Weights of a small transformer language model.
Architecture: LayerNorm before each block, biases.
Each number is 500 + 25 x the weight over its row's rms, rounded and kept within 0 to 999. Layers, rows and columns count from 0. Numbers have three digits each. The size before them is the row's rms in percent of the matrix's.

# v: layer 8 attention value, 256x256, rms 0.0738, rows 100-127, columns 0-127
# o: layer 8 attention output (transposed), 256x256, rms 0.123, rows 100-127, columns 0-127
# q: layer 8 attention query, 256x256, rms 0.0778, rows 128-152, columns 0-127
# k: layer 8 attention key, 256x256, rms 0.0771, rows 128-151, columns 0-127
v100 103:529514496472477539431538519493447521472464471514500531469499505511487478467498511459512496505483542472495495519502488531465516525477525494519516485480536506445507471528456492504487507496518529489524479466512493530510513479476510552500462522502480495463497496506472499487498529542501507495530508465484517493472487544486436546506532518512560513521491585521515516490505513543516488488526
o100 098:472479490483543536514480487488497516525539500507477458496530459509543504509518530541506522490515490495528528526471522475505495460527501480472524507522489491510496510465496467529487486468528525519484498549502514507477438543469531505483528513515546512519520541534498486489483506465530510461496470517500506526516525500515537470511502495529480493521475473517505462468488501499463468515448
v101 111:433490526506499493482496491518483484487506507519511437471500553552523501518505519493493485476504511482524513505545493481506540514505480483502568490490514506506481530496474486505472485490487462524485496522470493498535492501490490470479490499515496516514503486477427488505559511488475511504517510501496488514532510536496544518539487513506489524493510462495539529452468501528505504498495
o101 111:554514496491509533485447509545536493501499514526496502506489478488526509470565546490466531480524520462497462510505529502481486488496512498476475515509479452505469489479500506509541507479544464491483483484503520515495497526488529500521506529531503481508464462516515508526503451510511471508474509505501507462506494491495494466455514479474539531519486487558476495528518550505561521504442
v102 102:468514518525450536466522467504567492499502486486501512529484497488476505535466484479450501487493562516513467512506468443494443458478492497497508519494493528480499525515508498526516509522486465517514513559482504522493493482492516526516545487492525461518523498512498494457509500490505515464536486496438531520528456546529460511519529474546457499510486497508473503483454484505478505458506
o102 105:492494501494528495533496503536499521491517505490501475510503463499471487479495483518482519483476483518451489485540480521536477495536510493501493510515464505505502490497508462487481478474492530517517481471508504542500497501466494500513512483525496527540443477527509516536500524485490534517463495488531498502482488535484512467522499533484503486501491471500468547548505496521491547501504
v103 111:512531505516469526531481515477543509456539516479524477486526481480463472499560526520490497505492475527510487515519475490445454483531502486481514528454501488483517496497501535511472522545557481499501462470501454497443514520478465509547519494471485530484522519477489500497511517538482505515524487495500519492492512534496521499510484493464536539485515474516520448528484501491517499524485
o103 114:491504503508493514479497475513444502514484480466486493512494516537509499456502496490546538510527501484506465515486522484519530530493492491508470491545528480536528483484504480461467478455489530500507544502516505494493503472500485481475523518495510496482555452518481455520508489543527522455508508490490475436472507501500495539522505436448536487501472478496459527490467493511512510497490
v104 120:482557523488501506495523485464533517515510476503518469504472496466494523519487511496460526516489469508498513505492510525529484492498540502522498482469492495499504499496468582532487522513491485468455491490512480518461470532492497507522522496462573514495500472480546480493492453469516530545493461501537480454528486493529524486462491492532507485512454505507497521522478506482485527472492
o104 117:511507488519500525478466540498454489496454519507507508502490521498497519448531500483514520477466543494472511493521541507520510509501462507486531467557518517484537511485526490505469504489543472476525496519476499439500514468509481460485461497501500506497475533532490504488484506482512479484550500529458483522512487508532441473519484556500504473499530498490473461469447521497489450544526
v105 110:530510530470499518519465471522505491493498471526510547513501512505487527553480492465521501496530560492468512499515518525492508495534534461461496527487517532476451485527484460501472517488511483518467490485494509487530537472486508505526475502483496545491519469513516486488503496482496531545478462495476466551470507494528494507468455511528503517500525527482514480514478471499501530522501
o105 108:496460522510511530494486496525499468484506512528531517483549513518499514519513496519481495461504456515485480468460491499492527479519471507504484484509487485498502472503500460523548547534521480475515487519498452474434496481528519477468528480515498505510500475496531498518498525473486476485529497504514534494522476489502466475494490508485508468460481501514525527542517492512521459495504
v106 110:497470511505504487530514458496460512506466502506483505453496466481443500515500481529516488496487508463473462496495490504540493512508504559482514486499467478538453570487482493522536507501538473496526466527531528504503528496469477491518490541514477516468527496494466456527460483527531469509506497464525513497488509498513493471482528490509469511516508523509529524483502504490540446511528
o106 106:505511492514516455512509500517496523498529498518492475544476531489481475481508494472481511513519516479534448497493486473499538494469546487515495507489498475515466472483510501504494479497526536505505465485472507496520511465479540483514497437482503546490487440470519494476530533496469537487520488489467455514451512487496493555513494503463558502459472505453495520466506520472439484494491
v107 105:499460477480481490524501536502476516484514512489515525517482478469538485506488458504497492550476485456453501485534500516476518471546525488513504499533481498471485512500463457493516540476486517544493539531506510529508481520480467488510536497494531511546519487485548482536490478550463543514480525504513498493554500486505565534505520505512479515514497480488411513508525500493482484470479
o107 101:507529504501531540484526470484521454520481525493479537504457510518476514505503483529518490512472497511530471522500536525500493484473537496510478459495505455493505499527507443491495501552494518474506502496456534480479496489523538554501491525508508558445492529523531537491477462485486447513470500494449488491484486509523462504482486536487542501493522507501509473497528479518502500478552
v108 110:469485483497504504468535523496459508468523518451492511510439508508530523491497454505504509517501528504482538480474534506499521500487490503457523485498520530465476534501495514489503499558504477516518507519488534466489570501559494530524534462483491463519523529490477509480490469524486510511478507491510466511541530463535525483460523485465526510537521502535559494502490470446492500514477
o108 107:458505493511498511508473543489509510477468480537514510527499495503518498484485490498518470479517465513477515493548508513523498520474484483516515490553477445513470471491527508509526517530466497476462457513479504519479456493486558508497501513486517551486517511465557514490497464516566508501485515511518517521450465504538479459520515550466494504498513516456501532471500487541486533508511
v109 109:508501489488518519499474513516511504518509530519502463496512488470508509482499500506478515451489525531540515477517475519467460500406501488490506508431537533493483460495566500513479484559489466500492515437508538491494501475475488491528541503413521497493473492473510512483517489523512522471492486520507538468475473558520489440528492533487521527504462502506507510486506486508511505518525
o109 101:471533510561508521493516491504507467501512490485514487508471500542520491470478505496516524527560490499450509517483486489525536497500480460517485554545473479488531574473530506491531480546530498522504498475495510489472519473500530510507485492521449473558524511514495509509477504472492472516515566487533527509512526492474489500504514546493507490494497502482496530473466511468488552515462
v110 114:476485496503512473521504523491476509485519489490483499567503470491531464478549513484507501487476538512484479472503494517509483496535526517499516518521537504464477477475489513507484487503448450495483520525487549528512489482530488542480494562487512498545491504468492484547551475491516499516550503502491471514489562479526492456498475470532503550500484440500509486490483448468481542474495
o110 110:479493529512464552465482456504467495508510500502543476467485540544491507497483500500480505510536504493512518501495560529473513537515505508502506526497461488515474504539491507470490525540492461497508508533486480477515472503512534466505502494502478495466483467506522513525473483501499466503464500506499537504471492481497473466507502477512495485540531471491510482522481491511503491482520
v111 111:496552464472524476486486462515496464493482536483488479535538498475479498529436523502513456543491514490512511475486507523499511485550448506528519515522481516503491474501509505502508534476511514512497502515498514533487475478518492496519501492532454478521510489500436524502482531473520470498489525510553505564474501450483507521473478457550511572464485514484509539485495487505511488500510
o111 111:484509557478516482476535495479491498505518493522491500521501495494510538481515485506482529515494501488474513494500510492477465523522520541509528496480496522495482501478466511524476531482499524459523514494462505531523506526495445466485518506533536457510454471451537500514546484481533540508485481522496492475438483520507513485488478503467459476520475482491541487499498494514502479478458
v112 112:523487479514488486462488457467509502504514498512482509515484512475484479494501464497511552488491488528537486503507560520477476518442487495496518445501462489476571481513519496505549510517561489484511486541499519527516502523521479490500520493510475477480447479533466496514514520537443522494503527446505486501483497491502461479475477503515519503470511531490519466492508525503501531514518
o112 111:510526502494524465496514548483532487519529488480516470501485500500558550487486503505505493526516516511479491492491472466502531476495511465471483543468521482509479506498483548524470506496530472538489493540485503546489487478498564511487520527497480496486506525485529494481506450513530480490533487509483458523506540518477498507560497473490491485499452485468461475513525466484502491508484
v113 097:484485498495470506490535499486515574542483496503465559486483485460526548488492503533442475486541484462453521490510484479515532475494513491489503518466475476531530509521525512517441476503531507520495549498506507484473501501467543487484519482496560487478483494424471518481461467477496566505516509481505477506518569487507484494525493501495502486545558502478516488536508485497469497492491
o113 097:482489470504483476473494477550465506500452464515501498492480490471505486494515502521525538508495489524509520519472516524507507514521472524495480492534518512467496515461485511507463540485472485525480467491498518446478487491500446515524507470483538510484492522496551525537502519479526465500517521494471501535492488501498481563499515523481527467497523529485456490507551473467485503523511
v114 113:491552539480478501475503505485461537532437487519492497530489511520509456460481467475520532481505519466507541508514507490474512533498512523515450516515430491561503518511490521507508517509504537517504483503512546494531484493501525471473510492450513500546484461480469478465495513460501543524493461498522494463501502497476531531498486554447475500496522453480523501506485501467504456507467
o114 113:485486473563486520540518493531495519483479516501538518511497512482496477536508537473461477501524523505502474472503436458557559484489480508499470500487510505468504515507437494475477473475493520476523503498468500481494477499521473491572484518497467503495523513520544485501527488507487532518517516539474489565492500480500476475479501532517507508522506543528516509523496469497483556521504
v115 101:500501518515499467483501535492507488512513492521460534509480508502566540499496494450520458513528483529505487499523497492527512503508505511503496513489481483518464538515473489523527510544485460460507517489512513429498477525485547474541520524452463487520487454432488520443528492511505506516481534524526508497502507468492506510508472532522488502497507491515461523501514506476514466505529
o115 098:518530485532514480489497506497541466537525536526516499489468533487473475488505487526467517481484510509506503516450459519519514509484517487507457458499508460514480515504546471481521532518506490515469463504479475479525548521493447524467502531493526522507482540502494507518468505489514487496526522498510532503496484500514457530541487498511518519527527491513487522459477491496491512513502
v116 099:547513521490485497513536511528488495530552517480526464507495493534524473515539471537483485520523487466480516525504513517534515461566535520452480483492452457524481459496503535541487528499480498539474494492507507505503532510461556508558486529456506482539511481542465527500475477515459511488488479481512499464491506516463522494461473510497500548523503490499498519498483483507520526486533
o116 095:469498508535503481511519509511493500484512489479490512510485473479481487528491488513524516477476491501497503530518516537516528496486471477488497506504494514487496514520529495482484489514516522417541499488484488511468490525511543533488547495524457516519540550526498505538500530514528490477462474536496502563513535477506491526482520493494480500469470522485486513461505506466503505453464
v117 106:522523501512466515481499505537426517436484509443468523464527548469545515455484491486500534536497506485509505465502522518482534503498505505517518513499493531491499449467479543500535469481502522495469513474459498513520500504482457479473487499487522534436514492505542541494490532522505468521497563495489558481501518477500491485546481530494488481464524517542494472499499502549549519513526
o117 102:468478511450488522496456508489562493537521523462496497541465482520496513493525534504525505494485497502517522506502509473509453489479510463484501474483516524469591528505501492473510511480541515572496484511503511493488455497468516493533499503505486478494461504500508502520509466484522460469501480432515493496504460503507462467470502534517522497513487439524495492512481483468505465530503
v118 111:490502524504455541518517476488500523497520520493507525499485482483455493476498551529486487496488525475519492514504507547501444509494531484523483484474467450551492459511512479531460496543465494493549475527547512509455524477507535491488531502512505500509514546462481517528518528473496525534518542476478493473465497535479505459486486489549499472450517502540509530506539460531478516531512
o118 104:484514472508499541492518472506484492480516470509477493529494516515500491513469510534527473485476506564520515532554533491463533483511506500527533515528516542476484533517454553485547491482519504489467499482475521540475515442503476524454488457526500504508531501514493521571480501530484523467444513455516468523506517536547489507518513512509532441503504487493477462534441497516475476444497
v119 108:465458487512513471516529501514499489476512488496507490513489502462492492547482519483527479513499543426508496517517513498521493456501479488458507519513513534515469524502508509474487479506516555494509502490454473506532500548465486491487490518502514514485496501517494479541483465489534521508540468506530465522543524486539508512482498496465534516500490509487508504470504501486477472503530
o119 107:485473486552489489521484477536457478496474523490522498515493496514511481547476473474490515484434499516542542463410499511475529512471493504528479466512475505470506504550509498494473523523498482500506502476477516494463509504512520495494512506472531491524490506492516481494531456558524516570487468513491514455508501479490503500529485496480510509483495511484523500505497498468503524503526
v120 117:498504524478460516554483515488473517476488493522540507501537498467539513474454526537537529537493489491530522517531495530462493475515505454478525497499493506474484544546513499494517498463478488537502476490500482482501502469549496507460484482511508474510478569521512454504491511497575500477493542511504464461496571516482486467496459512514459524514497497470521509550473501490541493492500
o120 113:476500465530476484486509503496518469509492463482447444501471524555473511466503533461469499485507504504487504488509500479525528489525548523516529456505489480528488479503478532444492510476479493514490510530493510530485511532522531473482471490476481506503537481451516529528530521528501453517467482507517479502522493505479462483511471543478487474517503498526532500505533443515477517491522
v121 107:484506487500505459491504467486528507490506466491532522495497498504472512497496480518484486474500477492499506518487516503524493530516490486526519531547496473477544547451442532517543495508459524469478509453531504497479545473523490508495479489483482486486460506484497467520459488498503493489543488501541503501519521517483458489462509497503501478536500463433520478530473470517520509514477
o121 102:488522467505485488532495510511494495508496480462516481518471485543511499531510535479488518494490497477463546486500458488553501531484530514480483512471515460515440465481530494515496505454532505487504513544527510535557471499533467496454475538517524453432512497462489491503518513478510469515497506476501510476478465493551504515551491526474508529512498473523496560498494493489477493532508
v122 108:571555478494495494525487487400481500517491474484504536493510513528504504541495510492450509470528517472468483489497465524472489517457528460466530492522501520525506506525494489499519465533485497476489494500475461511475504518518508490508487530515486480531500504472475471496521520489511501512494508512495515497531439462485477467474508495539482519516518525501538508477500486483487463481486
o122 109:489510480522518482477472484491479481513465506524522505494508501531460515518468501516460499491487522481514490511485531515495494569510477528534493524494491522497470496527500512482532512481527459498532475517541490472511508496539493459484478479531491527522476496504454498505522509521550499517512468490518483564544522502457507507520507541480523501504496454522472490552496504524504504458507
v123 111:530513526451492469499536478516475505501495519485526536495450452556515537470507455443477554464496502471484509482513538475478527481485506525528493497498530515482511493524488491504504499501507476479517493483539507473503574492527501483476509488482468456507500504510489520480469496494475472469548502463454498509517476502505511475494522486497516462493499509487516533460540504514517580484530
o123 111:441505482509523484540449525487538542533507464536488498499521523526522489494482506485468507511527498488487559483493449503512562488541494474478527532493482476513496499495534566487509507490494504467501472540513480515415450471462519527475481516527494498462501538479515475540512517499508537501487501487521529495506481521508512523516472478509498527517482499539522537519506536491508475492491
v124 108:495520469500460522451468537497480475474529529503492486534496473522485476462505512544532530451453514445482524514499503478548520511486527515484495460485493514517495535504486478489505521505498492491488469518518503522523462542495473493552500505492510503476505495529512509491541494478491523505486468542533507483477491450512528492498500489529441504501514490531466461472483529488519567496536
o124 105:511508501471494476551488518488530460505441494523518505527507503459506483511504501479503490525501537505488461504485519476537494484516481491489490521578482494513534515479498517511485461513539461494540505506481503488501532517469482532489477476429513495517485503456470542471471499489491473489489495468451486503480536492504485496486489475467509481499553430522520480534498506503529462537489
v125 108:527503515546515531465532446522484495454499518494502511475484535513466547487510503543489536499536514459487515547501501488510508497505490484497496517487508445469513495464543496471499522524495497515503497481472550552495501501531516491464579490489490505514507482459515518509521495511567505475563487506460488473555479482493536502483503518508547492461494498499552434508472482478539489497518
o125 106:504513494483481525505480527506477514471489520512527464517473496488480489487505444484484509477473470511495540490502492501492491521490546466457458535526552529506486476455496492519526468530496530490500461489532477506534490474494502518518453474493466494509488523478503504497474466504515477514468485528508505514513543487509554520494567508530484457496505472474518522480511524539514494521509
v126 105:484498518473493532477471491475513496500516486518486540494497465482447534502485506524535503532495488529507493487496498506469522509464510534498498505535529490441485500423513525464490494463474506467458518481471509480504487546472480489528541527515517491508499500479487474528479514511534515487482473476508537493504528499536470520478522489512452545514517498466488537530445520496544489465515
o126 105:516499479505480470494502500463486504472490500484499453515539513517497479477507478483496513522480539451475504536492523464487448529485528494461532518492508534507528457491495448464486522518509481491508505502535501509525525475496487504530498512470472495483502514534483510503532470483485496535522467540449504510501503521462508489507521565511512443458526486485537534501502518498496469507508
v127 103:511545489522472512497502496542542494515467549517497499485507478472515476541513534523514458494486492513508495487474498520498499511487491482473531540467534520499492483539479544496532480490504501529504546491448504506496472495529511509496506504480509517481490481526499505495513484485518474398491517511484480524461483520480546541552500505469482489503524468491469499476534518530466485484510
o127 099:523522530491487458503542543460495522494505469419486515492544500525509464482472533544522513482490493481496486511456472496463506457534493546489473483504508513513496494508517489501506465463468493486507509447542507470467532514475514517509512552516524483486458486454498519496511534524494465502532496488520549483578490480509515479459513470507475490514518506526476497512491547460511557493469
q128 093:530523496465492482507520513456499511527492477497489476541499530512477492524521490478490474560547483509478536533515495478472523447464502475474487496499525523520525525494512491499489528545459490508495446502479515463509515517497487539482533527520432501456480529515453461501562459472470487478492480457542520474500489509473515491519483487523497485474464505502538509492482505537470471525508
k128 098:458517464517491498521531514462520489508520473494520509525492435544527477525488470495518482520535514482480490522497480493525507536550525459482507518472480485511505511463479492483485494491469525468544490538499479441474480530524475505481474530552475491497499541483495506513538505516511509479458510533499524502516468511510513490538526501530448494521492498495501510493515439481485489509520
q129 088:511472514510521503474488498524485509500528529476467497490495475506481478489474541540506456492488497522501512484497502530475466509499525488487487488532535502461497456511461455533479547504484503508478502506476476499500515463501477462578498493455501525474498471528532489505457540480458510479494513471465512484474514549554478524511526467472488503501530480470469476494514477526470512499519
k129 088:532519539493458523506508500446500480497500496521485498489517530491521515469480545488479515517479472471504476516474515496503497498520520523500506521484502502462517497522508496531457491484517512451483499511505473506493495486491501522532480532513500477477454525459495448525453520492511493488468529536525489479500513505498534432476522499492504510485462483516518451507514520507522517506487
q130 093:527472467486526498482470525486469495521520493463503496523537527510470523481518469490452526509518515477452494499469490485512480484479522526516521505472498499485506510457530507478496488480503526517511479552447484467517510516487564477557497449485532496494481521515541517479498503510506451498513482490467503543476519502460500501466498524495524444519488524499536491498467510505491526513471
k130 095:499485509483559535507510467542496490484510514523525483493519522477461473499500481491466501505488549483500518462524486487489484535513520494482531532526501523502524475509514534470512483502508500467480518504480541506506488506483453514505520487439481534466477534534530485497515463491499540498495498518482483484500479483460585526482512487467472518534490458510528519511514493509485495516512
q131 090:493458514483524505492478546485533507496477514496520499529473488507470484485556456479518463491515534487531478520492503493523499529547497485489483466481505485482522487560539506476490526514489503521518518472501468457504550484474494464480497510491475483479509458550479518460480460506492451533488494495490481476487485465492514467565484509536492455513516513549491454487513521546521506511515
k131 092:483492489517462493521493521478490453483515500480555497540472464555509508529493475495507488522491502483477546451528490519523533460534477511503457534516460476520518481490488519545496543473469541481502523542471504497495478508470456457507517516503474474513452510472506518491478527517521480539490498460505503501529501500497535533522511498498510514479496514537446529487519494507460510477470
q132 096:451429524457506470466525509498499471494517518483497505552466516535533486506501512480492455487457482499497515466501498530511481492491422508501521511509495488488505513520486481502506500514474514539475479522475523524490488505459497509508564508517509503516453488531522538474468473542477511504462516501517528468491513506549543471478478518482543518505478521472506438512438528498480548510521
k132 092:515481506502511574460505541521488453499529530518501451493505526490478494530506490473502486455497517462514505447575503432486457479473467441466515504480508511519509515546485510488519490530510499455515498534514514464524527509450504546463499523508489472535495512542505482489488507449504512505487472509543482496477511523498477518513500503545445501474518522478502510523484548481523467518499
q133 098:483480533517500505500495495472509501518500520493488474507477452510508482481475500485510455496514457461511490510510497494502510496469502498485532472516499491492504466522500495496484547462489473532509530519476428495482520460478526514501521493487494510509447473474522473525525454526503506559501502490526472491517517475473497497487492465457524496510480512514503505504450502537484549529534
k133 097:501503492543506526516471459505496451521498464476553531555515500510576492508530484517511480469527529513471487448498477498501517482532518484498492530519503498508463529471510502515442515495509519489479505489484481518515489466488522559486482537529473503494486522469501483482516464498476488498411496483539473478466509516474490502458497468511528516545495440509520470518469525509470460543476
q134 104:479476507516514512518478509477539501491495518486494503473510502493527510516460496551516483461491543506526501536526486490512485493498503502495512488505514523464476538479490548522500520449473517521541479496494492511481476459473483492485482492468486460472479503468550497522512530455520516508497495502529517545484525502482514516486528500514485440480451533519494492547469514498518513529470
k134 099:439467476491537470488511473518477487508503500523509529530511498453532492473497492517475452553468511534537487509518432516549520488493451490511491486508513506494524548493463504495523508518475529469516533483483454510463481540496510495488505503468472525507492479476480459482536492522492527517497521537538488512497533500486521477461503471504500512519527529488496478505453544493509500528519
q135 091:505532520486449477488486503527500480477499503514497516515477508510472560509451497541467536542518496551525493496498500492461523509483516477498454475527485500491514484558505520482495528491502485508479487481527534491480515437490513515470483442536517432516547519479494497483475474511503487462468525486525508455454489488501486532511465487503523487528509493444512553507512527478511507518518
k135 090:472513498492455495491511545502526533497513502453480514511491516473491530486454516517540484518482486473482462503514513489472502466524490494462517460465498496495542498513481507475531494525476544525478530501465505480506542498477459490477454541514466529526486536497494469498491539500545489538504530499512519461520523480492511468467483517511491471500516506508518527529481497534493481498483
q136 105:518480523496514493495478539501458472537508482477528540533538547498514539486488490502470485502473513489519455493520442441489514483483489504480486521464498462504468511523484539520510478457483452486499522559464445499497503501531505531456535548490493520498515459463541484533494496489536504473508512471565478501485512510506494515481507482503523525468481484492508462494502513491476489503468
k136 101:504465514499520511445481482485526476500498467501497541534525509536468492494526508512472481492522495529500512566522470488499511480469505506481463434497502456466518510514490473509507484505568501424514529475512454503593493571508475532465486463522518500487504514486511476488498501516496541477499503470513515490466477502458519450500510452451529498516474461454492462502538550532472483505497
q137 094:491550513483516493501530456517504505503513503463510539515495551498468466470532546477477494484491496487535481530486538495492490500498496480527504447488456478520522502470441451461508490524501531509482535499441470507512507502483463510521521457484533506531535544488496451530536520503456500491516484545489522505492493470513488450515487466506540475542528480501529534495509502528509483497526
k137 094:502462532463485508515521462494472517551493434481456529482431475527504485511496488511488504493514530460463511518470526494469474522520511510517483496548477508501473479503502467494508508432477512527485542493495533425502501481504524476492525516479502497494501501493498490511485521522519479463498474457494497514483515506530491533490506504468474541533513490503495519517473515534506484501458
q138 090:527508509509515493489469498507474487493561452516499533468469455493457496524468526546523529518560497479514522522476522524509474521524473450488481513508562427492542481483505492496494523492497536500512510446490518523498516534512509490477502518501509480512484500518529511463479512492496496441525433501484463496524531548512539504508493477462530481445490534509484487466477491509509475507489
k138 095:458522461518529515488498518509529493496519534480472494467478510507501474514493488524530512521472512531517519521474541504503492543501516520513530502470541516538504466519504511510459509480506515488504523510523496427481485497476452512500492462521471466540494509505488481467475508509488489486561485507502511505498512523496518474521543512542516496495483495499489468530502510502489492467502
q139 087:493494525494541466559497533515545513512529474513545463520510493489474505521471433499498459529517487520505468535544491472532507466494542498521495574466461494448498511498490483514536514543522488493510501511498519472517461513500499511510527486471458516508495485516482459503504502502501506500476508477466479517541507490459488474490471554505500481487492511530497512462473455578481457519531
k139 093:485500497551507440542522511501471523472478490485499490480510484477471437556533512522530479503532497512475481533496516533531527499481474514467509552516530511493502474511497491518525498474528486496494501497485507474506474526498485509527492489500505467517509524504539520481511532447446500476489507479516502498519441491517525514457529482454490477489520549515431553482495522502532515495496
q140 092:504506476533524524479523475491474487491503508480536439481482504509528509476528462497502509484497482495498540516490465497492507510465487483472488498509514479468499480478496530516529502513505493539482491531469543550476537532507496553459512460483519478533467550483508522476512522499473497470502486577550519468521471480502554537522479526476479516481507464476477504489512522517471539516487
k140 092:520481521517536555487498517464554442520501501525500480498480515521479493548538487483467479483515479531534513487516541524491474488505511491496497549469496518505506478521492493475537534503508417510542479483516514518480506494490512535526491529502515497539520485507491477515519442472545489472437494491516552436492523477540519469490541528552502474524503507529495524485482542512472552484464
q141 094:535501503514495547500491526477486471492468452485493483538479540488510519523485474543449498539486546517483508512506507461512463517486495506503544493491542543473489494457482480565480490545527475494542494528479508486505513496489485468493498510465484525498511498501488525487497504484503524499535481501481498490498517482485495501533533531506509507489493514474519504509411524462485473528512
k141 098:479524489503537485484537504496490496456429472501468471487517469466506487520517495506490491539510495520515511457485493508476454530502527473526533489514510487553518483469514469475547520470532545484494515524465508493505471468506470520521535494504507474487489545502529493464520510513507530484462478501470503498453477494468558507480470465544487527471465558545525485503538510524498483493519
q142 097:515523523486516498480525513491511507465507503532507519465474428508490510472486485456540564504522499508497540505486484545469471497532492503519489474485518483490496457504480462441499512531522531484511477459557506479521469489485520523496472528518520540576484515528475495514495491499486513512502506527515492475528509466548483527474489491552482525500509460491476506475527506543524461489487
k142 092:478532500486476478495459514510507471501530501479457489441495476480450554508509466491503505491460473476501506521452530485514507504527497493491505490516475484498510492483469487535504473488494509536500472456500511533508485513489545494446520487542510497497502452495521486489497507517494499488478556474527505523514491511539451506536517543490525490485565523448495459555491503508513551443462
q143 097:523482527485506543489486505492531495489501516535509477509501494522475489506488543475490489505514517495529515518553501489525527510493534471468473461476503451516463546475519457527544508505560464516464492494510503514540493461519496557453473480512536520553501493505504521504517487507520532484501460497481511506494483494514487482479511500516500481536514500488469487486475502535428482469533
k143 101:512543546469507457518509454518480502493479513496461466478538505494511509519530495510478531539507469497499542483483511509474510519508479517468456544506522519497484503467448469496473492485552508478507506489522512538479456499470473544495507513505500476510519499475471507478467500509532500479490474518515509467518489499494494508510447497494545510516503495502520488518474573499514516560495
q144 090:521476483458497488483514479515472502445533490502525453511498467514488498460476450504486517510473483489518546467539504488530499472494507501496516533484491490500446492489482531519507477523497488515468512493520513544537484487478498524524513476467477516522508551462493487555490523541501478498466495459484510517443497521512509510528565470487518518498498472490506513504504527538493540521482
k144 090:498501515488511505473531489522463507487520515530514502513531486460518491515556526509535543482481483517483473555530467475489455486508512501487521497543522551513462429493529501469462541545477522508486545508506520525473494483474482557520535502537483506483513518514500526538494497494495474490486519500474457481485492459520485510511472517517492441490503498501484497497486505471483531477470
q145 094:510501534544489480473507501483496523501516507484533542499479530523515472486488511517499481510504504477503515510525495525493474478545513497507492526515481455495497499486524483519488468450471510499502518493526528437520485460513498491464516505500549535528495500468493467511491507519505473512464483460484542513539469497501518552521460525520492494512490493500453452473482547483525507498501
k145 097:513456509501449495491499554467472488530521551485486514472489513465529492518484499554521519496491484520471482486501525465473484506477532494490549503548493546507509542500534541517492526521499514491518492492497506508495432516471489493509510464457486481472477553547491493453481462522479523488485452499508506515510535480470495517493492477459490513469495547502449474449521522436521537486499
q146 095:564482484515523477529463502534493458509536517457514538536489482502528552470495486546512448504500486478536514520533484468472480500484486499472509494465510530476529474468517520517556468444506487489545428527491475462521494481529487528498519503492471528526535460467490468478500484513513466490487554478517572540519521488502515519466527507492538525502426491514492525504446529481498499516510
k146 096:522449495537504529535432527522498532558470511525489509507512490492483486536520542530499479491524495531524483505548527484520498476532473481483471513512514502502538488482500537490495443503520547478523507501484495458514476515527526520482515501501464507485532504502515469467460501482509517420505496492483497488469504494475498480542543462486501534468497507517474511484525529486525514480505
q147 103:513549499505490461520511504467465468486494485489524504498496477520480515519520518512490480519451573504495529502520539522439475492521506550500525472516483504528498460521473504517482490511561472514523491514522511485503484546505490486499482504551493499497461502512501507494463511500517499508493512523515510464545508470511569511507500480492502489468524493486530491528520513517504477496466
k147 106:552470549519509476484515529504530528496498512484474517489503520530481486523452508517507481505494498473502538526503486464485472508484454515487520482511515506481493514491511463523490529542505499504524495503477451525473496449486471469496515529497477548480405530534482469485509480478490524484499510485510540488504475479558501522519476480478510471494495527532493498499524556514528534505488
q148 090:487502490499456505568488500463467499489534500506485464474472473496478553483497472489459466478494473460484459501504501501474533522510548455504540488483501461520536492530495474477506558511466497522536510553535499514500490507494484509451519497514496492521500494472481456498537481547583513476496498477504551509520480495501514502524530523515502486506510506520530523492496499502519517475490
k148 096:538512488504497549519442462515509495486488515523521505519469475469530494507523504512508521532528510472501480509525480513480471488496513474471519494489487514476467463481523507478527483497555512507485511483485501526476495490487462491492506525492529484478552500525516472488509434484500494480541486506512478509522492507478522506444518485501534473507496499509485483515506498502467486468504
q149 092:464492490454454500492518471497496503473480529494501474508503461502524503494524537512456458527559474472548552530509508537491489495533521489512523483463547456489538498489532448528520484502472472529489528491479571502516461473511502552470555505482483494520497495442527517497531470519498475509543511514475529529472492539509506464521460469490509545550460480507480514454503520508469482478494
k149 095:489443518507505477461487507541520491493521514493487494486496460505542505536512528535507478474504503509493502475471536516513511513510473506539511512526514517503500485495477461466483527487488558457510527494501502475490525498511517511437513484479465458468542529512527524465510500524508481492539457552498509439529494495511460466502476481489475490473446548465509507505545537533572476542485
q150 091:522516438512523526524533499496518473501478474502506516466490517476511492508510478473489521518502481509506508504475498497524543505471515491523496499529492455519501500523549496519465533480508523521522490466522456530473526518499491504502470491544509497481534498533484506479525491524506515499505457497494538496531542518490496500511495473516533537459508500492489533453514468557520471493479
k150 091:504466556489489473487480492526500533506491496527518484502488527506475456496492509498513496512532502499526495488496508522518496519570468512488468514498510499494527523537495518532563513472532515534467488475524516459485495495514506496441499467498531467478504476500455509472498534469445457571527545465513489507498531494541466550492450534507506465501505458511482464518511481511446553488461
q151 096:521481517517501489519477490473485498472496497520498461479517544493460521508498537495482463486474557519507499547486518470507503517519482494501554478497542497486501493469477507506519510541494509485521537478477514489533490513529492475491507488508502511511438488460486542526480436485559467484517469533511499502524487509472490511527527535459526488444494538516521552468506492490534487452486
k151 101:526474522513502472503478539501509501515525431492486514480517495528547492468506450520515529484512512516510506500488490538518502547527504531492563511507521508523499479472489504484504483525533504506491530475505468524523534513520480483504480496479496468478528516490465533477498499519476547484494510545471526524516510467505522552493493500528549492457476515462528516505453515504502516508507
q152 104:470465499525497540517525510530517538525504480515476490466469545465469490490479460495518507488511482478476520528475543540533480468494501501522481499492514519488551473512493473479480540496523572509469530506498495493467501496487468498478520500482504546489490495483475498518489503507463511466540515491501492484521488525548460517531470501504503493519528549513504512490514506503496481533514